config.yaml
n_layer: 8
d_model: 384
n_head: 4
n_kv_head: 4
head_dim: 96
d_mlp: 1024
vocab_size: 14235
activation: "swiglu"
norm: "rmsnorm"
norm_place: "pre"
norm_eps: 1e-05
positions: "rope"
rope_base: 10000.0
rope_fraction: 1.0
qk_norm: false
attn_scale: 0.102
bias: "none"
tie_embeddings: false
parallel_block: false
init: "normal"
init_std_qkv: 0.0211
init_std_o: 0.0211
init_std_up: 0.0211
init_std_down: 0.0
optimizer: "soap_variant"
lr: 0.00302
beta1: 0.95
beta2: 0.95
weight_decay: 0.12
lr_head: 0.00914
grad_clip: 2.0
warmup_steps: 200
schedule: "cos"
final_lr_fraction: 0.0
batch_tokens: 131072
seq_len: 1024
doc_mask: true
train_tokens: 542500000
steps: 4139
dataset: "wikipedia_en"
Each number is 50 + 12 x the weight over the matrix's rms, rounded and kept within 0 to 99. Layers, rows and columns count from 0.

# o: layer 5 attention output (transposed), 384x384, rms 0.098, rows 325-337, columns 128-255
# v: layer 5 attention value, 384x384, rms 0.109, rows 326-337, columns 128-255
o325:54 56 49 45 64 43 43 64 53 56 60 47 62 36 46 47 42 57 36 59 65 42 48 56 39 60 40 61 53 74 56 48 56 74 38 48 31 51 58 54 62 52 56 40 55 38 56 50 44 47 38 54 34 69 52 72 56 46 32 52 54 27 38 48 53 78 45 62 45 50 60 55 56 41 48 78 52 62 44 61 59 58 76 41 35 48 55 56 43 70 38 44 48 46 49 74 56 64 50 28 50 60 58 51 56 41 49 31 36 40 52 62 56 54 50 26 48 45 66 48 44 53 28 54 63 40 48 43
v326:57 41 43 52 52 51 40 36 61 68 40 25 44 46 74 40 48 57 56 49 49 71 23 58 41 52 56 59 30 51 22 48 50 36 43 56 67 39 60 42 61 57 60 57 54 74 47 57 65 69 48 59 53 25 55 48 65 53 33 23 59 68 61 54 45 64 55 35 53 59 47 45 54 56 56 34 54 48 48 43 55 48 40 30 62 65 58 60 44 43 27 64 49 67 57 58 50 60 77 47 57 42 55 09 36 55 43 35 35 64 49 60 33 49 45 42 37 45 40 55 50 39 43 29 69 39 43 38
o326:33 51 26 71 39 49 56 38 41 68 42 49 47 40 57 48 52 49 34 65 41 66 08 57 48 63 38 50 56 49 53 43 47 37 43 42 56 32 48 62 43 75 69 64 42 55 40 58 34 63 33 88 47 58 64 48 47 45 27 36 54 75 60 44 48 41 53 47 67 76 66 42 52 62 59 30 46 52 54 41 62 71 44 49 61 44 38 53 51 52 53 52 38 41 56 53 44 79 41 54 26 46 46 27 72 45 58 37 49 48 46 56 60 27 63 47 41 61 55 48 64 34 39 57 33 30 42 44
v327:36 40 50 44 61 48 54 79 54 26 41 29 37 67 23 37 83 51 73 64 70 65 23 44 53 55 41 86 40 60 48 55 53 65 46 30 38 32 64 30 64 50 30 47 53 65 56 48 62 56 35 51 52 49 56 43 53 56 66 40 44 48 50 66 58 38 33 53 44 34 40 36 16 63 55 61 56 15 43 56 44 49 51 39 34 49 68 33 54 33 57 70 60 26 61 66 64 32 63 61 42 38 71 66 32 68 53 50 59 48 49 31 50 57 51 59 32 49 54 65 54 60 71 35 49 64 38 49
o327:34 45 61 44 50 79 37 58 54 31 39 44 57 38 66 52 47 55 39 70 47 64 42 53 54 42 41 49 60 53 46 53 64 45 49 43 40 60 69 52 45 50 41 27 51 47 65 47 52 44 47 45 53 55 61 37 48 57 63 66 30 33 40 40 55 13 52 36 49 50 47 76 62 67 45 59 48 63 62 31 33 43 48 57 59 44 49 51 29 53 31 57 25 40 56 38 44 40 60 45 54 55 58 72 33 29 47 38 43 45 41 57 38 58 32 62 44 43 53 61 58 58 66 26 61 67 49 32
v328:61 22 57 55 48 36 58 48 35 52 40 46 28 58 29 56 67 66 54 67 53 49 27 28 41 28 57 37 64 68 35 45 79 20 69 49 67 47 53 68 42 87 43 35 58 55 57 60 50 31 63 39 61 54 72 47 47 55 31 57 47 53 46 23 53 39 47 64 33 60 54 48 51 52 43 21 56 59 43 54 40 62 73 42 35 42 40 51 64 50 49 45 46 54 35 48 38 54 65 37 46 53 49 52 38 43 60 58 45 41 41 61 55 41 20 48 58 32 50 70 40 53 45 53 41 51 51 45
o328:42 23 67 46 42 46 70 41 32 44 58 55 44 59 53 45 47 72 58 74 52 44 41 53 54 41 42 50 66 65 32 55 40 40 71 42 54 49 51 71 59 65 37 48 43 44 64 71 48 44 78 32 51 39 81 52 42 67 51 67 55 53 57 49 51 43 40 46 61 36 41 66 35 42 42 26 44 36 18 57 48 43 61 30 67 63 57 52 61 41 35 52 59 36 61 54 49 51 50 42 64 56 60 56 65 77 43 52 33 40 46 57 41 41 42 54 57 59 58 65 65 64 60 53 33 53 52 51
v329:30 25 54 42 41 24 51 32 67 51 43 45 30 59 16 61 42 47 56 46 43 48 64 25 65 23 37 59 59 46 56 60 57 58 38 32 45 60 52 56 60 52 30 50 59 66 33 44 58 72 54 44 71 52 68 49 51 53 70 42 53 37 65 54 58 57 57 49 65 62 65 50 60 82 66 36 50 46 62 24 53 38 78 35 28 55 57 36 53 63 52 67 58 52 40 45 62 64 25 38 30 58 60 45 22 50 54 83 59 52 23 47 46 47 46 92 77 73 64 62 39 58 45 34 52 73 68 58
o329:52 51 46 49 41 44 34 38 47 28 50 60 22 60 34 54 21 32 52 55 48 64 47 23 59 29 36 63 65 49 78 55 69 60 50 09 64 62 45 42 45 55 40 50 62 50 71 34 53 64 53 71 44 66 64 45 33 54 50 42 54 52 42 62 38 46 55 39 51 63 58 46 48 34 62 31 41 52 42 55 34 35 39 34 72 36 52 66 35 57 59 72 45 43 19 37 60 42 41 57 44 66 50 64 25 46 51 69 67 52 51 31 53 40 38 51 62 55 64 58 35 45 57 53 33 74 53 45
v330:33 29 52 37 65 44 63 42 49 31 38 45 46 41 72 70 60 38 25 48 72 61 52 56 59 46 52 47 29 42 49 46 54 49 55 43 67 51 42 57 63 59 51 53 63 49 63 53 51 63 49 42 53 65 71 36 65 67 36 41 32 40 21 42 54 27 53 57 26 56 38 31 46 57 65 39 48 37 42 43 47 33 46 48 40 48 50 43 37 58 62 50 51 59 47 42 53 66 56 62 45 06 61 49 35 69 37 49 47 67 46 60 45 50 45 64 40 57 46 45 52 41 43 53 40 48 40 47
o330:43 48 39 40 41 77 67 42 41 51 28 64 41 17 58 67 69 75 63 37 39 31 31 63 60 40 25 30 55 56 44 60 57 95 73 62 48 64 59 63 45 61 62 67 39 53 43 59 38 54 32 45 61 58 51 41 41 59 41 27 60 59 37 30 52 61 45 53 50 44 37 39 55 54 50 47 47 56 46 59 53 48 51 69 60 54 46 53 40 46 89 55 51 53 56 35 66 58 46 56 41 52 45 60 48 43 39 45 41 60 57 61 30 41 44 50 56 70 34 47 63 48 60 51 70 37 54 56
v331:36 30 50 74 73 48 44 67 48 40 49 40 51 37 59 47 43 39 66 64 60 39 44 59 43 41 41 63 78 41 52 34 37 60 55 63 61 76 62 61 48 51 71 57 58 65 48 43 65 39 45 46 58 72 61 59 49 58 43 35 68 45 43 22 35 37 53 43 45 32 40 47 44 56 60 23 51 51 70 36 58 41 55 35 65 43 52 64 64 55 54 21 46 44 47 40 69 56 37 50 71 45 29 41 25 38 29 46 54 58 57 47 35 53 31 66 38 37 52 48 58 49 55 74 59 69 27 73
o331:15 59 53 50 68 47 30 61 52 35 66 39 72 53 46 27 59 50 44 82 51 46 37 38 69 54 43 55 62 47 33 52 72 73 57 40 71 54 31 53 57 53 62 46 49 69 64 48 61 53 58 40 45 47 78 56 54 53 25 22 72 34 65 45 43 54 56 33 54 50 69 62 32 43 44 38 52 69 49 62 48 30 37 55 69 54 72 70 39 56 71 36 54 56 55 55 69 52 54 59 32 52 53 55 42 50 46 49 45 49 75 42 43 58 41 65 36 43 64 50 66 67 70 48 57 48 63 58
v332:40 67 56 65 49 51 50 50 59 49 56 32 47 63 50 51 45 40 43 62 56 43 52 51 64 50 44 60 68 62 41 45 32 64 51 27 47 53 41 27 44 51 47 46 50 45 38 27 36 31 49 39 41 48 58 45 60 41 43 69 50 61 47 42 45 34 55 47 51 54 39 69 51 52 28 37 55 58 52 47 53 24 26 58 63 44 59 62 53 33 25 31 53 40 64 50 55 68 41 50 43 22 45 57 60 34 42 47 45 57 56 36 49 29 50 50 49 39 40 30 60 55 42 51 75 27 36 74
o332:39 47 47 54 49 21 48 57 41 73 50 55 29 58 58 37 53 53 47 67 49 55 36 61 50 55 44 50 51 54 30 57 48 75 65 38 36 47 39 57 57 36 42 53 44 66 67 43 54 41 37 34 40 25 42 66 58 51 59 40 45 38 56 46 59 37 39 58 66 35 59 71 23 62 37 43 43 62 48 30 50 39 26 52 52 46 61 46 67 44 45 57 41 42 36 43 57 56 38 44 43 37 30 44 60 18 32 32 39 42 54 55 50 57 46 37 23 32 51 52 49 39 50 37 47 48 45 45
v333:62 43 50 50 51 72 61 45 44 35 62 54 33 57 45 60 17 51 48 47 38 67 58 60 58 62 61 46 37 57 45 60 42 59 44 41 55 67 53 48 34 42 60 48 68 23 46 48 47 44 39 62 38 50 47 38 55 55 45 33 62 46 59 32 40 45 52 39 46 44 43 74 78 55 51 51 42 38 41 57 65 44 26 34 45 46 34 57 44 36 58 47 61 63 55 61 61 77 45 33 59 38 42 61 58 65 51 51 60 39 27 67 26 36 42 49 44 50 50 42 56 54 57 52 62 51 45 27
o333:09 49 70 75 52 53 48 56 47 63 61 65 34 68 44 46 53 43 46 64 40 47 50 51 51 61 51 58 58 57 45 53 60 72 50 41 38 41 54 47 37 31 68 45 57 40 67 38 53 56 34 55 47 45 60 44 32 45 64 39 28 45 44 45 70 63 73 56 56 29 36 30 46 55 72 67 30 43 48 62 54 45 48 48 54 28 56 54 63 54 70 58 46 55 64 61 69 68 61 40 40 62 36 33 38 70 59 46 53 54 30 46 66 43 47 45 57 47 70 68 30 55 42 60 65 57 65 58
v334:47 44 47 37 57 40 34 53 53 19 57 42 51 53 31 70 40 36 72 59 44 58 55 67 27 50 43 39 52 61 65 43 35 59 44 52 40 50 49 57 59 49 48 46 55 55 63 67 47 34 39 43 29 49 49 62 46 53 55 66 40 25 40 57 68 61 42 50 55 32 55 49 47 50 60 70 53 39 48 47 34 48 46 46 49 38 41 53 68 59 45 47 62 46 59 53 44 73 53 50 52 45 53 45 39 68 49 60 64 42 52 62 40 57 55 56 45 40 43 48 54 50 75 47 52 52 57 52
o334:60 61 78 40 49 38 57 61 44 45 67 47 64 63 24 47 53 55 43 73 42 56 55 54 47 62 73 65 41 56 70 46 23 66 65 60 53 39 54 63 52 37 49 45 55 49 56 55 58 55 48 43 42 65 29 38 54 59 40 63 59 64 33 48 52 64 28 45 57 52 44 51 29 41 57 66 62 48 39 44 35 49 48 68 39 40 33 53 58 50 54 31 41 32 54 34 60 60 62 54 50 60 48 43 52 62 56 36 49 55 34 59 49 75 59 64 39 40 57 51 40 46 60 43 54 43 54 40
v335:47 68 36 65 72 42 59 48 54 32 23 62 43 49 54 41 52 65 69 41 14 67 62 51 49 50 66 76 49 41 42 38 51 51 37 32 41 36 62 60 53 58 65 41 48 55 50 41 35 46 61 60 61 56 46 34 46 50 63 50 34 50 62 46 53 39 48 57 42 53 58 50 38 55 54 38 60 58 41 33 62 56 45 49 55 48 58 60 41 28 46 35 57 46 31 26 54 48 50 73 56 35 52 60 64 45 55 58 67 44 69 44 54 50 37 52 33 58 50 56 51 53 41 44 50 45 41 33
o335:59 38 40 57 68 43 43 41 52 51 39 47 27 23 65 42 59 47 67 47 39 38 42 52 39 51 48 48 56 52 52 46 58 49 48 46 31 25 63 68 48 57 46 38 47 77 50 58 57 49 69 50 44 61 64 38 53 46 69 21 54 44 52 36 54 46 49 65 42 55 51 50 49 58 27 45 46 56 42 63 54 57 43 57 44 61 41 62 43 58 43 40 64 57 45 32 44 63 49 76 54 48 62 43 32 50 30 45 60 28 39 48 28 48 33 40 54 71 47 54 46 73 33 34 42 54 54 73
v336:42 50 56 55 50 55 45 67 58 51 36 37 42 56 46 85 42 47 58 56 45 57 47 45 37 63 33 57 42 31 59 43 37 48 59 34 22 62 44 59 68 39 44 62 82 49 36 49 53 38 38 47 60 54 56 50 56 55 42 49 54 56 39 22 44 62 54 54 44 46 53 78 46 47 45 53 59 43 43 56 50 44 52 56 52 54 20 38 27 64 34 55 28 38 47 48 43 61 40 52 50 53 54 32 48 53 57 59 38 49 47 68 27 62 44 31 76 53 42 42 53 40 56 45 56 63 80 51
o336:59 54 43 50 73 53 49 77 56 49 33 45 38 56 69 68 19 39 70 63 35 54 47 53 29 49 37 80 58 67 38 45 68 48 75 30 34 41 53 77 50 59 28 45 54 53 34 57 60 39 70 53 61 46 35 47 47 72 68 43 62 57 38 42 58 67 63 71 67 42 38 38 55 65 66 45 61 42 22 41 36 51 50 66 37 60 38 57 34 61 47 40 51 47 46 64 67 63 25 48 47 44 59 40 62 39 42 46 54 54 45 67 73 47 36 35 49 25 71 45 24 41 64 41 59 76 56 50
v337:52 50 25 67 54 24 19 15 60 62 67 47 42 54 32 43 45 46 43 72 69 44 39 61 58 49 53 30 53 25 35 47 50 59 41 47 50 32 50 44 33 39 42 55 73 56 52 56 53 47 60 49 43 54 61 63 63 55 41 50 39 63 59 37 69 38 53 55 43 61 57 38 54 24 48 58 60 38 40 66 53 55 34 40 54 34 32 51 52 40 59 27 56 66 25 66 44 46 76 54 50 62 48 74 66 50 52 63 41 44 31 36 30 46 50 47 32 43 68 24 23 44 47 68 60 54 61 53
o337:72 36 53 90 33 31 20 56 58 44 25 62 54 63 44 64 60 56 52 52 23 44 23 64 44 66 74 45 44 44 53 47 55 54 55 57 51 65 40 43 36 48 55 52 65 54 55 41 37 30 54 51 53 35 44 75 48 64 48 53 72 45 86 47 44 45 41 78 66 70 40 46 48 43 58 65 47 62 39 81 38 46 55 49 52 66 48 53 45 40 43 37 59 60 63 47 54 44 47 74 57 65 37 52 47 58 60 43 52 45 50 51 56 50 31 47 39 55 50 31 58 24 53 66 32 45 47 41